{"num_hidden_layers": 13, "num_key_value_heads": 10, "vocab_size": 41793, "norm": "layernorm", "qk_norm": false, "parallel_block": false, "beta2": 0.95, "weight_decay": 0.15, "schedule": "wsd", "decay_fraction": 1.0, "max_steps": 2768, "dataset": "wikipedia_en"}
Each number is 128 + 24 x the weight over its row's rms, rounded and kept within 0 to 255. Layers, rows and columns count from 0. Numbers have three digits each. The size before them is the row's rms in percent of the matrix's.

# layer 4 attention value, 640x640, rms 0.0418, rows 634-639, columns 256-383
110:150119145127091136104124137088128162152104125128101141118106123166128128107128117119103141104117097167185072097141142098119099140119109142111156133120132120145124107147174150119125123134160110201119141159136155112142148097106108125143121139138118127110150154129157131129116112087147136107086129108140137119137123147152110122099147083167133148144104172093117147156149131114113148124153
108:157138133139130144101153093092136120120171123139127120106163166155113108159101127132121136138135139132136118109154130129139118144158138139132140142103105103118139186160135142117160131097118105132108147155156139093111144184141114131127104173079132113103130153154089097149158142146154129100125107144121118124106120067137111149125179063138117110162088135135098105115096151137171139126154
106:124147110152103143118138091122118088163117107115107130112109110110124145095126153129093110112138137132134065138109124128148136121070135129123131119163166183141150159112128102150105116119130150133076109140105124144142169123134109104109121143140114179133128137064092119119123106069135117151113143115153121115170166113120116125094147126156131133087108128153103099119104134147118125103157
106:139125129132108149150137100155125122128112119157121121147091123130193103160108143153147155117137129095130141116121148108139157127118136095118094120167165123124090123105133116113162148168153141128110121108146136112134185115124145121128122065137161117118117099148116117118149128146133168130150127115093139085140104090101138129115085113120152110124118115142126085114149200115128131146152
104:143122148144101096132143119136082147092134130113109160153129161127142143071129119150147106105043149102124146082100105147123123116165101130160132125147110109137173116108128126099114105128105142124101135083106190123140085101138098097102179143161093128075113145091125147145110149139151140130100181115137140123142151166184147136103147153104117160113167091150123155147185107104130161136131
108:103110100115147132134128137114081152106131151098112135153120099123125121079133130173131087078121129108122114106096183122105156140112179135120143144119151124140068153155117141136094156102106120150117118129093114091148133096118122168123109081145147125136170146138105129160109130107145093144173143098143122125140145141115114130120151125151153151146109149168102128136094161138130128094153
# layer 4 attention output (transposed), 640x640, rms 0.0421, rows 634-639, columns 256-383
104:090142075143147152114140142185131121163141122171128111159135118135119136155124114146131117138131173084115156148105097121121152094128165126138116148126096087150118149137124109107123124123072119120152125151127119179113172144134091124139128129103188128147104060162137123105115113111099161165098094123131129121113120150145143116162129172139123120077115095116114135116096139136122109093187
104:138130127143107133136130129143086132115158127137100072147125126104148122147139130152111145095119151164112114123090144144102110091162080110140150110117145097130142136139059134174132131102099130138132141117126132133144125140132142111126122099155112150126162095180134140096125103101125129108138155125147132150146076170147119129044121156112117092087116112153077144133132080109130159109104
106:120136122090127125109133149140102111116163170135146131160154098121156122061102079096123153133137160118116137155134044108133139153147140138148137118137129119104105142134171148128129129132108144144144136129117181158137131130118133160090144117126113130115154126128146120137106152117125088131130137119138133148109117163097127140125108183139139134111115172140111150165115123146064084151152
105:147119098149125093105130074134128147149141097089129110149106158102088111125123100130116093124081173134130096136106100150126148102119114186149163135108121168125103102159138149165170089141129086159117141126121159112084061147149132160091124125069101103104097111169120134089081179127144125093127100112169109129126105130142146101134135090108137108113059165118126160155086119154191107097152
096:130111136132118125128122138159140132149169122106113121121159103134151095208162130159151129124144152113104148126169135141120157120169167105122109169095155183120124116073124129120111144141158113128124091157122135104117139158129132127135135116158164110125133083100123135100170119111115186104091143104127117110135115107101100117120130137161091108175145157150147130153088163162123116128160
105:122138115146153117180171152151145102142099089136141167143144154142091090137117069170106084130103145148127121122161070138119140143155096163124122135148114115145136144059085133105151160129148122163154129118150159125136079176115120159102127145142181143129135128149130113121146091114123126098131111107109121127107104164146180134100157167142130108119105142117101130109132121114098162129167
# layer 4 MLP up, 2560x640, rms 0.05, rows 0-48, columns 256-383
094:133166131108100112116148110160115128129121122123096097134140170111112095106101097116135150154159144109100138174106087118135126131173143169168108189124148116099144122133105102127142178106103131145141157091128104098133118148128125164146110100094161129124130137138137131140175116087147106110159128101172152196114144162158084125142110149098171137127132107126127126119100116182127131138142
109:110125120129116107137112115150134150126123131140135135108118117089092130119097106137133148128113164159140147119127145130134125122165083127122152163074076132129142101122154130121147170115127135138142161103155125128156129124120106093088100117135119114131124122133124156117135122130122148150063128166105098109131115145137126140119131098113094122133152120123128147134130107125134152158124
103:133096121134119138094115104102122169162135113135150097175126120174122116104164134150111118101129143124101126132117091120149152130159147112097102088147153130125103120112121129099104151093124105134100158151136098127126108121114191121121160121149097125179122120096107130149123124055161128095145146119107178132084135128136097098137098122095130137150114123134141179136136078146132126106138
124:152142163088123142123068101105074081117106140106106126166113101134116124140141139104116077111118130128117124112152127115141109098108134137126103124124168138131145146170113155101135147078140155134150097116151135145141095116111089118100119080161157148096142104134095070177115176132119099110159141142151135128108134135167142127167104109133151113106105149138134135100134142153140136166084
097:122184117131138086136121108116096137127153145120175106129131082106123129133092144090091143148121144117195165133148089135101144122135111163123110150150185116069109142132150147125121134139113138142132082094123122122138127174123109111151126157108117148129126094134110140120144127135117119153099161138106124071097089183106177123113095127132131159126155104149178122142116159138154178123083
068:152115150128123086106085155100101151128142080131145139158125142102148099165111077188142148070147118149174122134095135142134085114139124127091139116101133145102139094153125124118118091127101171117160152133140093112134134153096135083133172140115108115096100124119150130114129153173122123142131108144121117155146101142091132125120135121134125144149162119122146096154127130088124120094125
095:136145155114105130147125105078154174133133109147155145213139140121131129123161141143180116138102150114130122124123148149118165157099135098148138130116142116163158122135165167118094149143105169119142110115083114119133121102114148143106126160135091106112118124145152131167114113163126094094156123102125161133131158151131126121109128124140114148106174166142120173113116100130134150105173
084:099098107146186127077126129091115127129127124167144085158133178102135068130150110107129103112157114137131150132133098143141177102092175161132159157154131144101148141098107125123132135160187136157106164128119132155126099131148125129140088155149103106154168132140149129140139151157121118171146131113123100126125114105144144122132149159087078131105146091098134137132111123168096141136132
099:112179115116162087101114121125079137138092084117122133145128092145116109138096106147117131163160118116100114167161089102129147120092142165147169098153125112090161116117162152136083150126109136093122100138146129096089190102136124090183118139112151116150114089108126099140118089150146168145105137113110102100119104109127175110178117164183068118130150132109128075106154169123083112132173
100:162125127122167129117126142129125126116159132115097133133104155079141131131109115154119132088111144122123074147140188104124108089115155118104130127149106156126088155110109189074146165117126116134113117114118104152085151134104099134117130108096122113111119124095157122133153120088127132095094109151120101124124105118145157167146103151122144107138160133127125132080155139127153108135094
095:149152153146159114135117142102149126111135133113114123107108103137114122154107165159138155148132103143134089111107113142134143139151131119141111138115165104158145086105135125103162113162127153138163145111112118141108135128134142146098164119122104150135131156139157146111150170129134086149091096110146160137155089147154102158145152089134120161170168117137117088114109090098125129132106
095:098126109124105163147109106150129114127118099123128147141133172134134127151126108164147113144153079116170074138105173134126134142113121144149120130131171121108141132108101136134074126159137124141187118160115124118134118172180129162143145114132115165099074117121102133120144154085098096104117148134148094139139152114148098133112141166095151132160101143113146118118121108103128145108066
109:119123134107112097120103141140121130112143139139139099114109141126122091110111114105129110118143119147110135136162135108122115132117150150132153111159145130120149138110113146087109086134150117133128118075158065142118141134132119135114161183162135140147105165160132135128114126177159167107123091125145125111113141124111119086133163116126112095164151112110113138136114129100138145142102
096:130129077157090148122142138128142118145139174102144130168123128131144109144124135164094108114131142164138125140170150140113142100152124134142142149148123105140142127091147108114116170159146121103174115095139106143108156153151078102119125100155076137151123102118101130135132143135114164107106101158144137135112122150120166117171136168137098165129117124155157092146160093144118103113151
107:158111169115104114129115088117091124135142118157101129105111125145101100088121122152143170137134143181165167161161149077098096111122141127105105176127126159156106144131126119154084144131111143163140131160127116166135105142080151153076099066122145105129099126156137090095105140160136129131159142140132165134139156110159135141130092125097140162138117181131131068117135115107117146104146
104:112129168110137146141114191127099160130085131093131124177122125137130123150102113132152162122098149115140128098150148166143132132141138136059116107158174100194135142130113162134120114084132128118121126121111136138087131141150128104129153132173130164125113111108099083148144154123113098136147121093120152136116102130152150160121150116082142164112098129099173168150164111160159173111132
098:094074132092104133160173163123164164123140121143129152162141111146158088110163085154093143126154128116114115119089138096157139141136156130113148140120111096103113153157127119123129123120156161119119118124158130094120148091129165089088174148116099095136150085138122158162163116125135119123106112118139131105132126145137121121170110166134138133151114128116139119176076101131093131149110
103:131094179140134135110175131110095135110090144111158088105086114112119141143104103113147124103144140128135111102124152114132153111115134157132075113136081134171123175152138140092137129137126114144134148144125104092138117121137134120108101114162167121100084176078080116079121111165123132076068107130132098113097156177138120129159120147106123121093111135126108136122144114122182117139143
087:152139104135149136093141168134128117134066132145117163103129131122129113161148112120153138174124108108108163144163132129129112153128163162138158106108137130119117136133114108119104139148095132086147128126146131157162134153105149135123202096096147127117151112135180130109130098134135146157120093132116120112130116154117129156129155155113091159136118083125124080115104103143071153137129
103:091104151141087079097141115112134128156115137113121114136133164085164075180110135146182133148096096091136136190123101142103121162164134149113121140142135092112113118093108129119133160136111151130143163143152130144103122118089109138139115120122123138144086166082103111135121148137100144119155079090083130136108116122139143145094123093164156116137153124115106094121126138105147145164135
103:109117119152134129140133113163128134127187149126127121177115126165157100107096107139148126111181148107085113139144130133144117149160113130098105095113104149105142140101129103117137139162171167090145084129107146119136136142152109137160133142152105148096120099119160114133120135057124070157099088152103146106124138163097137123138124131140119089162128134131143113115124100108114143166107
107:168093090160127151163181140129104177128119130119154150104145152119101129174156145159143141085088160109183150149118136162151146186137104121150142130186156165140131132147151099118151155121102125121143134139165120107143111153137146150128155142135103102133109114098068139132146145138122161109107132106104147159128119133134149153129107106145101121140125127113161125142168141105121110133172
101:130106090146152137133145121111121126131093079170107146123105109102122098135126098131130169137111195137145148101079162121152138189150131131160171112140087136099178141136118149115125112137119140098155120121186115125144145132173158130084123122144124078131161094145093161104147104110133137151129085171122096068167127151108140140108128069176120144166117139135131114116096147149101105135142
097:126109143147109089111107107129155104102140190132156143157122117063087089154114110106127121109153155109122037116138139136124114124127124168134118117153070135129125100124159140102149133086089119146155124086139133100109133137125133139119109139127132117112098139163114127095160106132156109151154141109142151139130182129158126112130133153141154090159121147114103164143146152132117129133148
112:112146097154137127121151132132117116184101142122176089130128092144178114124163108179103167102166116139151118133121129123111132147130134129154111099130138167129139156127126091110145121092101138104133098152109138138141138137153114090072128147138105110125128160152089088114151083119120117143127158130164105104105147136096121110127127117115133070115127099110136141166124078114135115125139
101:148125161086125144139146094120137098096146103149161136134111142114155100137091139137140115165171126154152138130123134117148111109127134103149124140108096131127157156093163140104116098106111117147130123125137092146120117114102135132079132094142123168148130173099124109131138137092159140158134164118186138134114090132139100082103145137138135157161122126119152172112149161142117114100104
089:167147133077116136129166119079148117112136128127154127106107124125129094133115137089097122106150134144140123144107149109137153153120124106093133146101124126106121121124125159125170113125121115157096151135121128158124115157158159106114123133117115147084086155102128121108165125147174138110142106104135169126171064162116129113130105128167116127128112157106092127195131162128081104137117
107:097118121058136114156142118117131141151109101115131125148128114118122106125141141124126146146160168143093130134107131140115120128168129155124115089154104113151154158171182135138136112142121112131114166094147139117123137137125125148176166065125130159136121200083142117166110105110148168110112140135125121118160110160147133138137125132141178124124121148135123129145141120115157152111121
104:125102183154089130151100080138136141167116139153163169126194141122112126156130098106096141166124179118140112086157098118127093147155112101114163131151149148129179142106157127132131132097113095086137109123116165107115110140120143139107136140136127122158143130122096108130142109072131115136153162106175140170138145152105141132100123123119129175133121153118137109128084127139136188095138
094:111114146132138143173152169170104118101141122091101094141132165108112117076154148146139112134141137169113179126136129097104131119138091108145129098135140098110133110128127114079179130138134109112131136143165149095174091137133163083098109086117108118110109149113133154130166143083163114167140102135118138126161087102077142147124101099159136121154123161130076157128092158087143168097075
085:106146159133153167112178144104079152157155082145144134146083154137137137089121145161170187131175156093138140131107117111166140133129131088137163117119140129121143152144133088096145145119148117146142131145135107115154148157158110164095149100124082136124163151113117126086141124118124154171117157154097135144137113118145132155168097118141128118120070125150139130092120087141179103099141
092:039122128118121119086158112136184119115123143107106138137102130135141082177117127134154098077132087166159158081135115111173109095179118093132157118148118152130139111124130095151181115147161118130119118135127110144115080161117125130162149109123135119091082119096110121140172156140141129111126098155138122119163119132108140109145159113161138107147133192156151094133153124140125135122155
096:111137148085105107143115111119132132132127073147152125121142085103135139134105124145079108170136101133103127114147129100093125176125114157138103175118126101128100169131148146155168173093104090161125122155131147146147104163126110115136099123122149158164123117106139142173126120150160133108130152109132073082116097131134122114147107154127153113162098098154134153116148134158150099097157
075:167136157157116121135116139148107140159128100151108137157163133111114133139148112150180141106103160154126121114128149132081146034120148089066137115161153127122125131125177098125074135155121138122149123103146082090121107138129133090126154150122106122131103094114126102127135127111126157120154109133131107116123137141123136124119154129116087093194147142149127134174152127079096119132117
084:135073114131159122155123109143123157154156092159156158137165133161098108095147127137106126141094151156134102161123078147167156130142118164129139148113129160113140162103123093085136117167133162146093107164107108148145150127124131114102124131108115129133122085113119141122158067128091146107109122096113133130136109149107118137118134112115152070095147139110117134157122155087140144130147
090:128156097109158155126147156113147144107113135127100100138124110106104110120111103138133146094127057121118135142107132089106090107118125138141104121145168112137132131104151128123118099133175170138148094138140138155135143154108180129121138086123131141151124182132131168170116128150096078107109102164107122076172103140128146151104133177141152112158103135146121097121119126128147106142156
093:134122132118134112161108118086119166148148093115129139116179136132159135124119111142161153135125146130105126153137118117116150150142138099127079131159146127123169146129139138171133117120106119192106146149105139131142115175091078105140148109107139135137177128128111111115132127113125177126100130152106127126153155106144109148159122113142137121157159130138130104118119081136126144110126
100:086154138054148152135139117138136099125135104137128121118131184123129137139121157114125130156106122171134095106173140159111127135122130159125127123126108121094151134103117093098186142130136185171119129084164127146161177149132116147146106158126102082099112113106084122145095124098122120164166128096140107110135119130101144110116117110131150150124124156115105139117139129131136116105151
092:090088108095132122103130169116075125074100156118115153120174147111126106137090144140137082110125133101138106121105151092156095122113116174142137101069162142142121125149140150118094098162093126139141161120161125122138103144139119128167109130087152136134153150110163089104126118125150178138116152141127091104140121122150111146105131164108127139117149113126169166153145133134145102093112
114:140131143135115134116122092127131098123048098133139122129165118128138076158132097139129154148096084111100130114164192073090164143130117099112099123118124121147161144078129123137124139104119145125129172132168098145130149158121132140155119109163158144111133109132131117142118148087127079149151145095145123136152148173079109145139136135180080138114146122105130145141150177092142121119139
101:128113123071126080119075091120132119154121107121156147160146169133184072091146142185168176124139140157148122120142115150090070141163177117090143138100114096141141171137157124131082148110114133120101120116138147148120126134117103173094138150128160116137154128133110157135133155168144120181132149128146122147124112054093123123118085114140108083132152097114204147123097143139121169137145
097:147100123138139143123128123098104150116087109117149178119128098121145135119140128142119100125114132089139112113121120116110146130160119096119130107129142107123082162111132102115200144117106113096113145170141129167099091166110154111088132106143168093178120096187130078121162115123152110157125099110158087046142163121130124166152103138111160126140141149108112164096176122101113134100123
085:147150124132128093107117106132135151121131160125107083146112120134126128171126117106122120135124162115155148123120138158115108136147098150079159146097131144117164105113115141112152128107171129151152123117133169133098100134106137129108090146104126146138140142091143183097179147140151141106106134128136103135123138129157139096159159154114104180103150104126121147111138136164139130116156
096:115118109141137142152121161144120113146116113119142097107121184219143140159055146133120142152128147144080164111102146134155106132153130109121072183085158140090120114130135161139137098131128113143110092124123143131135141170103152121131083169128094135117141070132180127150138146146142110101166116118093139151124100157148169133074111098090123109133126136121101130107133130123069118135150
092:135158155150133133130122116126132148108147141163109105144130152137113137144129128126121128107107105140112133145116123116185111108160120159125134151124128132118131147121113117129177100109161133106163132113108127137116111154140102106151114129154137146157102158141105164125121097149153141116126159172107142104150091130162116100167172164113153105133119149137073158125144132113115133138254
106:118145151139062168119102153104158137090125137163114119123097135086144125162147158140140133099131113146155140123101161117118099120139152094137062169147124136123123183071105107168149140147183161154185110120072124128081094093114127093132105147111120110156149154113141118078130143146112095105116120106105169193127078136111124138120072143099131094146121125110110172141123116144106156085094
102:134133140143152134135109129116142101141111123114153098127110115133128144115133114102106146154098100147151108100161137109115102132147127130120124110101138084173136147075144115156131121153175146153158124116157121162105144119114125178179129149119086162105148122149121114164091162149131111103140120141131120140179145119122091125144133114132129107131121131158136151139136131117118122104081
111:169151114076154100145151128154123136108108130127105133093119092117098120153131109082151132108134151117105134127126111148144142134131114121152123126129146111119135148093108113117122106135166090114133126136150114155092131122105140137119136094095106144085132169128098136116148123139108142102132107131167121106101135170150135112098131097092114114094133153131126114122132141117120148102170
101:111122162113110097158102105142114145107135128140138102135130149131108104142169139133129137145105118085120131152145123116146122132142144110117129144166120090114110102106139136079106147127125166129146147110130122119088117117162110132110123130114123133110139095111183104148125096137122124107091138118116127120109143109100174121102155140122079144097131115105130151125072156116111129131063
# layer 4 MLP down (transposed), 2560x640, rms 0.0413, rows 0-47, columns 256-383
101:103122136093120124174107138119139120129154110106138112180152146106136163135100183140150124180126136121157115128130172134149146126128135114098059131139165123125121105096118159141119147103127128131127112164119155126092135125144130092146122184122140108145120129102133152159145107165123104146108136149119114132123121097128141166168147134106130104124148126124148115101108100091083102114161
103:124160093099153159124128146178122107150131138181162125091145131184095089133144142122147109136117162154116166115121159107137119149158145140133131118108154154122135146145128123126137093138086170135117093126156115161102122163139167150131143168092154126105129104155153130124160139145152099103177152115141147078143122114118171119142118154094129108091130112136176138147094119106112117099078
105:159106115088114119136123166109102107141135121114111145122135121172124171151143112142152121134089149101161136120158130172132100125131169126098157130168149156106156161116111119085149079130099144120156101138159134096091054122128133132151172114146141098137125130162129146146081105133133113136139133096162115130116099101142124128126084111102109160121129086120128157112137153111153119131151
132:098146139114121132167100133180044110134087096178132085162142147100125112104109137131136095105172121129108127092121118169116117131135141099131175150150161127135131111098053133132115148122087145135092120093104141103117115150114120140115097128116141145167113104128107085152114195162143144181159147110119108157110151083130124108116200135130132132112129132144115184085127140111117127143107
109:147099143103142122088121126097064138109118115138150100109155160141125123099127083145135138109159107137139144122131109139134061142087082117148164147097108139147123102134088112120114141146160117076138183100144124108105145062159123088147115115137158146146145083134114113157077127145109120136124163133144089171136111119113064143167166113085168106168125089086152140159118091100153130124129
079:145151119149119138100137100131090129085121131134141139164126116172098158134077100110149148147179180143114160140133087111090163089105148120148131126124121126150155165157142120112125132129136147083121101152114101182095121134137133139112134150103119165113147163092094132186133111134142157165140112119108113167152143142167156165135138142111112107157137135174123154138132063144126086144122
096:080147105138117119151162089118107108147155124112173130144121113127143133150102134129138117083116129155086102132124180090096114119087162059129094137161079109090163098127112120110150118153103134128096137121072141153160160114165155140080095129125119164100148102106120160116144119146118177137129117144163120118111118164210110111152136120191182152143169077140137143136123116109102140178157
094:120124133117137100080123111127149077094145146124141132121112140080110094147139101127145109173160152151120110131113136116109179094114129134130088136094086132139092122140139139163184144110106153143128140126154118097114139116103159118150115198128114139101096158143132138153169105130101153149138116109149078141098158161145109146135106122138159138095100115148106126159118113111110113146134
095:144106132148132113205143135122158138135125132123128130132166107098110127091136131107112118144075103118114140100142178163116127113183146121122163112169163115159170126149107127149133108143115152155119113101187085111086142121118145139146143157157145163125120106157104149126106098095140149089126095155141110121123177142114104116093149104125171097115114105106128116136155124195128146136134
104:165138123095147092161149106115113148130135115153120090117093075107104124133175123142122116136137167135163113155135131138118149129142128126078095116160172137155141114089148132115128131137130137138110102136108170088108058093118131122153133146142163139107130146120120156133105147178108108093123120091075115130150185124070126103127134114094157108180133118153086140133148131099097118108128
098:123152138175074126125162135116168102126123118120119144095156140140139127095121132110128154129151092134092161154087137138149093057114137111152163147086121137111119145122150140139098109100127132120158141129136140161064105109148087109141132135141116141131128143141129085120135091097119152107098174084121108100109093184125095129146128168129149127095113133093082171124105130144114101118135
096:125134111158149127154121126160155120152124177170125108169099139071117140132114136060144126141148114077137177154092172149150175125141089119124123108137138159140070095123163148089152163110077153112153134169169169129132127088113122127132123129152151119080140124152104141113109131100138111121137096103119145144163134118139142112157119119119124164083092127108113121109102102101128112110156
107:099140119102159123136129094141176121098154122156146118102121120130145135096146145141125118113147164108158150105157153174108150094085150100161076117107124117172117077158145125091130129126131095108152136142148121144137110122117109098141080126116120147101156147126099106126143140153169191183174123144173122122149136166127157123155146125135137121135124125128087139129112098150097133154103
089:145149166160137111112131131160123118089138106199117101112129106109125133114153152088152147118112150119136143121124113108166109128156111132121082124115118169130153103148128129166111143150125145121091125114139162128133111136135156149147148163108132132109163132092112112116110104115120093153144143098094137127162133125138123135135104132114126115113102156128173156132138154152118133136133
106:089117088128122127114141145140136129108136191134153134131130121122113144112127120145146127182169138134128113120120110113145119119120109138104157109101134120140146146091129138169150107133090152166162122089145134145139180064135169106153147147125100145137105140123136173137141102137138103150152150143156104125146108131128147134153159125111108148135135140160167142135112137154110160166095
109:146164143117114118139155118150120116108095137159148113126114102111158094105101109103117139144156124113145141120081121145126142125133122091133118093100141121107133106133096158165089110083143094086118144157128159175132153126117171123111115156107089161135139127143136128101158154111145134117142110100097117105113136139143108146095149122115117102132095113101160126114109144146112126111099
098:124108137124097118113123097103150082157157117133112119116107133117141117113139152156136149102127112130142119132119164104159185096122095126114155163137148161179132077089169122088111140134121117122105095153051127146065115145122106113085140109139124147072100155131105130138117126084099152105149163129123140115165146142118101100157160130121106133130109144143141130113115124093141145169170
105:102116120160127150133115133173146102127162099137160151181152113124107154123123132088187133117116128162151148087078127126101109143137096122187138127127097104146128122110130131140089164102140081093133166132163149107156119150121144151149083139135165141185131085116115136132099099145132094130104140102100120128099086080138124109128126096126094144119136107135120141164147163136100160107118
086:155113148132132121141067113146139144135113183138115167158131151122082103122121143139100078101176142127161119084085152109096085148127148111133131122117084121173129124154167134115111168109152146132086139118155096085104154119136144133148123111110150124116127118191101089115138122092153121081134147104096136150136156143121120131111146181116129161090123108156109120115136163110156157115155
114:108099140150109113121126105142106154175084139074147122141173160110076120102105150166125131095101126148171135173157120133094107142115107130127165131123086119100104164109141157132090169150098136128184155096105137173094113141130135113132147144134164143122121142157131134112102156124120133151139153096126169125141134112084148091145141126093120133118183110141102145114118128127137143131120
100:158089158106124116168153098161197105091159150105148134128151135101136162077121099113161152130122125140173162105130111157140112127116121105132105131141096147141111170102129145112131156154098120096170091160134105126133159125121143153118163138143100137131161117148129162159139172119134072212078083143094101151136076129104112141141082114119136141140126144136190176116079118153115103082105
112:065106127116107134151134108131127148121128171118102150153159035152100132142154171149139142136079149121118119177154156144137115098151147106155142154148096107159163115169160142142155085132103164128140124127117167140138117130104125170152115091129126119103137166178164105119115120125128157141134112095156143109153124147094115138119132093136129157166161110126145110123156157113101157108106
094:089135132104132113123151116117136166125138125168111120124109155112129123156121084147133136108088166086166149107111086096136129126102092126093107122130124117097088173110170139098167087146112161114102090135137134144085159116155178113141134176141166107095084142149145105092110138140099147069133132186106138138159140114114152135128145152141131169117119142116130091120119087096145124125145
101:174135132127150098113089121133150169153153091126139106144115146113160204158097138130162152166132138115122117087099157164123106136131095144128149122126129116166150092159096142087133135156159115139127080116116111121132122144154157145165114150125104148126153083089145130138114138143110149125123089157129155156141150115144142142140139113104098085142116134094077166127117159143097150153138
107:144108107111126124110153120095161134165144117141109161144118113103137117136146165155166176138120118085132132138145150155132136130119131147166161150150154129119120094137138129112111148114162097111114113164134117090156112175160130115165136140155145124112097104095078133116150173174132113149125147165153090181130132124131119104142113127126100083128109111093127123160123112124124156072148
095:127130093128112120118161096148091104158103149121127121097146144115118137093155116125105158141138084115152127136154183119159152149112103147118129127157084131129105140136142117111166095145120120145140143140156145142131167134136122154107113142127129097144126079125147117078137138127140087091139103100130131099139103125130128116101129172168137103094131082141133116122122135096117127168129
105:082092104113131144143131144125135166141090140091155118149175141133116126112123129122137179155105134128126143103083103109159124149156124131117121138170119123153154148119123121141131123108129117139123115173159122122164151158139159131108139115102135135141120177130110113148135084146162127152141160146106130159145128146149137148175097143119150137161129116135123120097097119146161110126095
103:090110114096163134120111156162144097116089140125151097128094174141130134135108176099080155113110104141153163125141136135122081168127115105112154102110099103108110125121125140091174154077097159134128135118169117152149122133147119131119101166154126155077139122113118167142091140114132091169091080125126141109152099149109158160132158085162144142123180133097144114139126165111139070094148
104:160151105138123151127157105143134119092141173171154107093111117111135158156127154104184131150132169105086155147153160114158114144125150187106101125146143138114143144092130141162133091106127107139147128121114138126118140137118156170155100128107186121112136082124133139119115169121086119164158148152091115086119119117137071105109090090143136128139098119141094139101141104108129118100119
100:124097103155131159138180133093149134101123113105160139116164041139167106095111103142107138161096144108131117122148117111104143128051113109139125145127141170122142098099143138154139119133144158132117161176139111147108142132103153082129167145123065143131116149136131106118175120109125163110144091154096145127151121122170112150090154198143133142130106157107140119166111165110132128123115
090:131127092145113120195124142093121093109121139075108138122134151112082113133107153168143172134160110087150099127144149127094161089150154138141143141127171100150113122123147135147124137160153152135125143141124105151131157121132137132177173124128113094061137145129139156116121143121156138102121116114114096141121153156117143126167160129148110129162112114146088091112128124141162150162161
100:106094125117115102154159113130152169179135153070114136154134130157145123100166119118107091114097129132135113124129129132089125104094120130149122115083154107134173128148118093138173173160165111087111095146104111131154141118074107161102115153136153100077143124099150128110144128104105184084130092169132110135165130138140138104156107120139140133134121138127137166146087114079144117117152
113:120134110101136097124132148132122130106089144132097111123118140146110143110116154155097115120149173107108116153103137125131144138120153107120151096130143130118149146141126151100094067118130124150130113145118097116151152125145156136128100133106139163118123168155109180103142157104165114135150110115080149130150115146130117137144130128083152139145114091089144124125109141144096107115094
084:114171142134115128123151077119098129156094102109121119166113093153116109142143113089071146140132099122132130154116139146149151152144141175160134140110096161144125132142116122100142108173122101132119132124107117172137129096172097155122138118130124107134110148146131129077137135108133129130086147095096142146143099123153153141110099119162142120073145109150135138123110130183165081152154
091:148134134119127163123135156130095154102132132132114138118106132105186112116168124155116163174193103156119099142132121131124124116124144147127107145134113116140121122076196121138132148123101161109095143141088133120180149124128067109146143136100124127149124146114080140116109108071140164132127069134101148151087167121128148142133098159095177129126127167134101128138091110112130103113141
093:090117140124148116127163124156110155119117117122125129190134090149118148142136106163125095131142176137146091151136145166140115094112094135155124147117101155132105093154138113169143160092101120089107110139139153155101095108125097152147143170124154161147106079057118197121103143095132114130127100128143096097128156125144159104143143113120133144138142156131145137158157140136141142101124
100:114100110122193162104195150152112108093122127157125106102124131139110143148131159112104155105138139147108157115184141129142162112100096135129145136122107144132141135138101167092127187150135088094139107159132133104153153155126144128111128149116104104124108165123131125140149147147151193193143093125122106186120090114090117123103177167090107124131129141139177145128134092135170089120132
098:117083138103114108138143143156131124111163177094095134168080139085116138126094117146127180121127093119135122077132119100145168150128111169097160155114160133152163086127150132144069172105141168112114131132190091148109126148166136098169171135163127104122144070122110124145088109142132121101100096131145130133140140110102172139145133131119134142152150133117148131111127091096126145113127
088:126125115108100139116177111154130139115110148136151108131105148162127120139104106118145129118148145158179130133123086148145171152114137123102114145125092136165137122140129116152092150131146123151118156120108088177109116126131164114113145127148105120092110144097160145145133091169137154138095138094083130141118074097134103136129125106136147109125149162105090097165099096091098145139206
113:197134109159120155110152183100179134146121131112144136114186174155118137112115116129182152125124092142158110164138127100120132144115128076105086116155116123139119172128149109124114168112122144114143099167141105109169134127122122111145136136128138137120121067102085140076115097142124119174146121102113144130133147130114112072155177133120108142155130155102125094132129127145118129143119
089:107110156179144148107139157115148177121173131157075130126130092135129113109125119135151140156183136183152161095142114163122159123054102118106162096146113123095136127130096190140089088153124099140122132100106139110100127119106133130118101129148149059119135131119141135162149103104075137124121117106068184145108107149142133120190110110150164105184146169115086098139158084142111095178122
088:118122100121129064091148106118142155101123167170140134109157134124113136124127122162134127125118122127151115111167141097119118070141122143081149127109185125109123147137088091086120210132125112116141121127168142147111126113103160095165151137159096123183150145087061093137137125127115138092120094147120113136119117168130158149153096143143106157140135133085134125159129063112091123156161
098:123169117114137142080143084119143123129141127121143081104138123121105123081132114132109158134128154155088117107119139117106162137126171082174150139140090112078126152104093101113083094134100164151147099137126091117149127091114113101146104115131149123093099147072130129095100092137135156123147118128081088134120198136007120130131123108145060112113131155133123128090110134118100139122194
089:140137123160115148151183080099160161128147127108110109157094118126102145102111143121091108124115140150142179135108139080122116179179094106080098117127179174136142113122145083168117193191162135179105140113117116117108137134102126108141103148164118146122159116140122136182148161167106135138103083156164151188124142126124145114171048125124149121099148180141118098098152116119081122145144
092:098126148145135119148109169131177120140111101102152140092089168086110145109171139076139128130084120093121135165126129121142142116134106103098159141127109139143086141104111154148129100099147139145129146139106161127151159136130140136127186130103105090125133105109141121126157132128089176121151102160142114090149139167148118134161138133145138146102125115133099116083147160082154167142114
105:149113131134124120140117198086152101109137092117129129170121144154139115106118145134138140106175128173118124115130131115141141128158139132171157068125116111111121170090083119143143131119102127110118095115131142148166121144092114112133105149068126147104138123079120149143158156116102139080134149107110139175099099090138118155134134156058135111122120128166097161144120118105166147175085
102:132127117172113115125106149120106041131146181119094152113176113145149146147149143145087115094155133149138148123118117103148107129117177101148088130170117076097124160144134110163147135123122108128184093157137122170135138094080151105118129134149077104127144149134126156152082144127124102112158097101136087127140145124186129164174103133160142144123102142115162124126148104105136144113136
104:175199088092147139106131126165134147126121147122121118123143117151143152115122096104139155072170158149113143149117160087177142145116091090132077128121142150104119135114118113093087128105128115132090151107151105090140124156113133114116145118118138139148116161121083137147150138136122149129138175126104128150124116101123104153136157155119127091123138096203130135175088175151105147089130